Weights of a small transformer language model: 0.713M parameters, normalized queries and keys.
Each number is 50 + 12 x the weight over the matrix's rms, rounded and kept within 0 to 99. Layers, rows and columns count from 0.

# layer 2 MLP gate, 128x64, rms 0.0888, rows 23-37, columns 32-63
43 47 52 51 65 42 64 51 51 55 67 33 56 35 47 65 58 52 37 70 58 51 52 54 47 39 47 59 37 40 25 36
61 54 26 42 47 50 49 43 38 26 51 55 47 59 50 39 51 51 47 68 66 43 49 70 63 39 50 45 54 27 38 64
41 50 60 61 38 35 57 49 54 15 45 64 59 30 46 57 45 34 37 71 42 34 57 51 40 41 67 53 65 53 48 60
36 57 79 58 65 26 54 58 38 37 46 36 69 51 65 52 62 52 45 60 45 52 36 59 65 62 38 34 44 41 49 63
48 55 47 81 42 56 64 39 46 57 50 54 59 70 33 58 51 30 40 42 56 61 33 44 55 68 47 43 51 31 59 50
52 50 46 59 27 60 58 36 58 34 53 42 33 55 49 52 56 57 47 67 32 68 47 50 66 38 55 65 64 46 50 69
48 32 55 31 45 63 61 59 49 46 52 27 59 51 55 50 53 41 49 59 46 47 58 38 66 45 59 57 41 59 33 50
34 36 38 45 52 53 28 46 55 34 56 47 35 56 45 59 44 44 54 57 56 62 52 61 48 39 47 40 47 29 42 40
50 50 53 48 38 71 64 55 56 43 51 53 60 44 49 56 57 38 48 49 43 70 45 46 75 46 47 45 38 48 10 57
44 43 61 31 48 44 52 62 65 58 64 44 45 35 55 34 54 58 36 51 39 63 52 38 42 35 49 35 31 41 39 54
54 63 41 45 60 51 48 51 53 56 46 40 47 60 58 40 34 53 56 38 36 55 25 37 67 57 43 51 63 36 76 57
56 41 54 36 62 47 57 37 54 50 52 69 58 34 51 66 57 37 39 34 52 39 49 53 50 65 36 40 24 45 39 40
53 48 49 63 31 62 66 55 66 68 72 40 64 62 38 71 68 40 55 46 49 67 22 47 49 39 61 57 44 47 41 68
51 43 51 38 48 47 41 49 41 47 54 65 31 46 49 53 42 47 74 47 51 69 52 52 68 48 50 35 29 49 32 55
38 42 56 60 37 60 53 50 48 63 45 77 52 62 46 61 46 41 48 38 42 50 47 57 40 56 59 46 64 51 69 36
# layer 2 MLP up, 128x64, rms 0.0884, rows 23-36, columns 32-63
47 53 28 50 41 71 58 35 43 49 45 49 42 62 42 41 57 30 58 44 48 65 50 46 48 57 53 42 63 56 69 37
51 60 57 64 42 44 42 47 41 49 40 46 51 35 47 39 56 66 57 38 26 55 42 52 35 64 59 36 59 52 69 48
70 51 58 83 58 62 66 42 27 81 47 59 82 80 61 41 75 26 71 57 48 77 61 60 87 63 60 57 04 53 38 41
55 77 44 71 42 60 43 48 44 54 43 57 49 54 27 60 39 44 44 33 43 64 45 53 41 50 68 55 63 56 81 42
22 79 51 77 73 68 79 64 33 50 10 51 35 57 72 92 64 36 59 64 37 63 51 55 56 34 54 57 71 31 42 63
44 64 52 51 46 46 51 46 44 62 36 50 50 44 42 60 32 44 48 38 57 27 51 50 27 56 52 39 64 60 66 38
58 67 49 68 55 42 41 40 44 59 48 64 44 57 37 39 44 53 56 32 52 49 34 52 41 56 40 54 62 38 64 43
62 68 40 72 52 58 57 53 49 54 43 50 57 54 46 29 46 59 63 45 46 49 42 47 53 62 66 57 64 67 67 52
65 59 43 47 65 47 39 45 57 78 56 33 37 75 52 45 55 70 45 53 48 45 56 42 47 50 64 42 59 53 71 50
59 59 39 60 50 55 32 45 37 40 35 54 55 58 45 56 42 48 65 45 54 47 40 55 53 70 51 55 65 56 71 40
48 62 70 56 43 52 30 52 31 51 40 53 34 32 46 54 62 56 89 52 70 43 48 58 73 63 47 53 65 46 58 38
50 56 47 63 37 52 45 50 57 50 54 44 55 65 42 44 42 59 60 56 45 58 49 50 45 52 66 62 66 53 54 64
57 57 36 62 54 47 28 55 38 42 50 52 56 56 38 52 34 49 53 34 46 55 48 53 39 60 45 52 58 61 74 46
51 62 56 59 48 49 49 57 51 43 47 42 65 60 44 34 48 67 43 52 45 33 45 41 32 57 48 55 60 52 77 40
# layer 2 MLP down (transposed), 128x64, rms 0.0874, rows 23-36, columns 32-63
48 54 58 49 58 43 45 55 59 48 52 46 59 28 58 57 44 68 37 60 54 42 47 49 51 37 41 68 33 48 31 49
65 55 30 38 47 44 55 35 36 18 46 55 51 80 43 43 50 51 38 64 65 45 40 67 61 42 53 39 59 32 63 67
65 38 60 80 44 58 65 50 19 91 44 61 80 83 48 36 66 36 62 62 52 73 55 70 70 60 75 44 32 56 67 40
36 62 64 58 60 31 48 55 40 37 56 32 61 58 70 57 64 50 40 55 40 62 35 52 65 64 46 48 53 42 62 61
26 70 54 59 73 60 67 76 34 55 26 56 28 65 77 97 55 43 72 55 46 62 51 46 56 47 60 59 63 26 36 66
67 56 40 58 40 42 62 50 58 36 56 50 35 66 50 48 58 46 43 59 37 56 46 49 39 39 56 48 74 61 61 75
51 39 47 35 37 55 55 54 43 50 55 38 59 47 60 51 52 46 59 57 47 36 62 42 62 35 64 67 36 63 45 48
29 35 46 52 54 46 31 36 64 35 49 49 47 53 45 60 54 47 51 58 63 66 45 52 41 42 47 42 50 25 51 47
39 55 52 53 29 46 55 58 43 29 53 59 56 31 41 49 33 35 50 43 55 47 44 50 49 44 46 60 46 45 40 53
37 55 61 47 49 50 59 57 55 55 57 55 45 43 49 42 53 65 45 52 39 56 60 41 43 35 50 34 43 44 42 49
42 62 64 46 42 43 34 54 28 60 55 56 43 24 47 62 53 50 65 41 60 40 54 58 89 57 50 61 49 47 42 33
57 59 53 39 60 46 50 41 59 53 47 62 60 43 48 53 47 34 44 34 54 37 41 56 51 67 33 42 32 48 56 57
54 41 44 74 38 57 54 57 58 63 69 40 66 63 31 75 67 40 57 51 45 61 16 49 41 46 58 47 62 52 44 68
55 48 52 42 42 38 37 44 35 68 43 65 40 44 51 65 36 48 64 44 47 61 56 49 59 52 54 38 43 48 38 52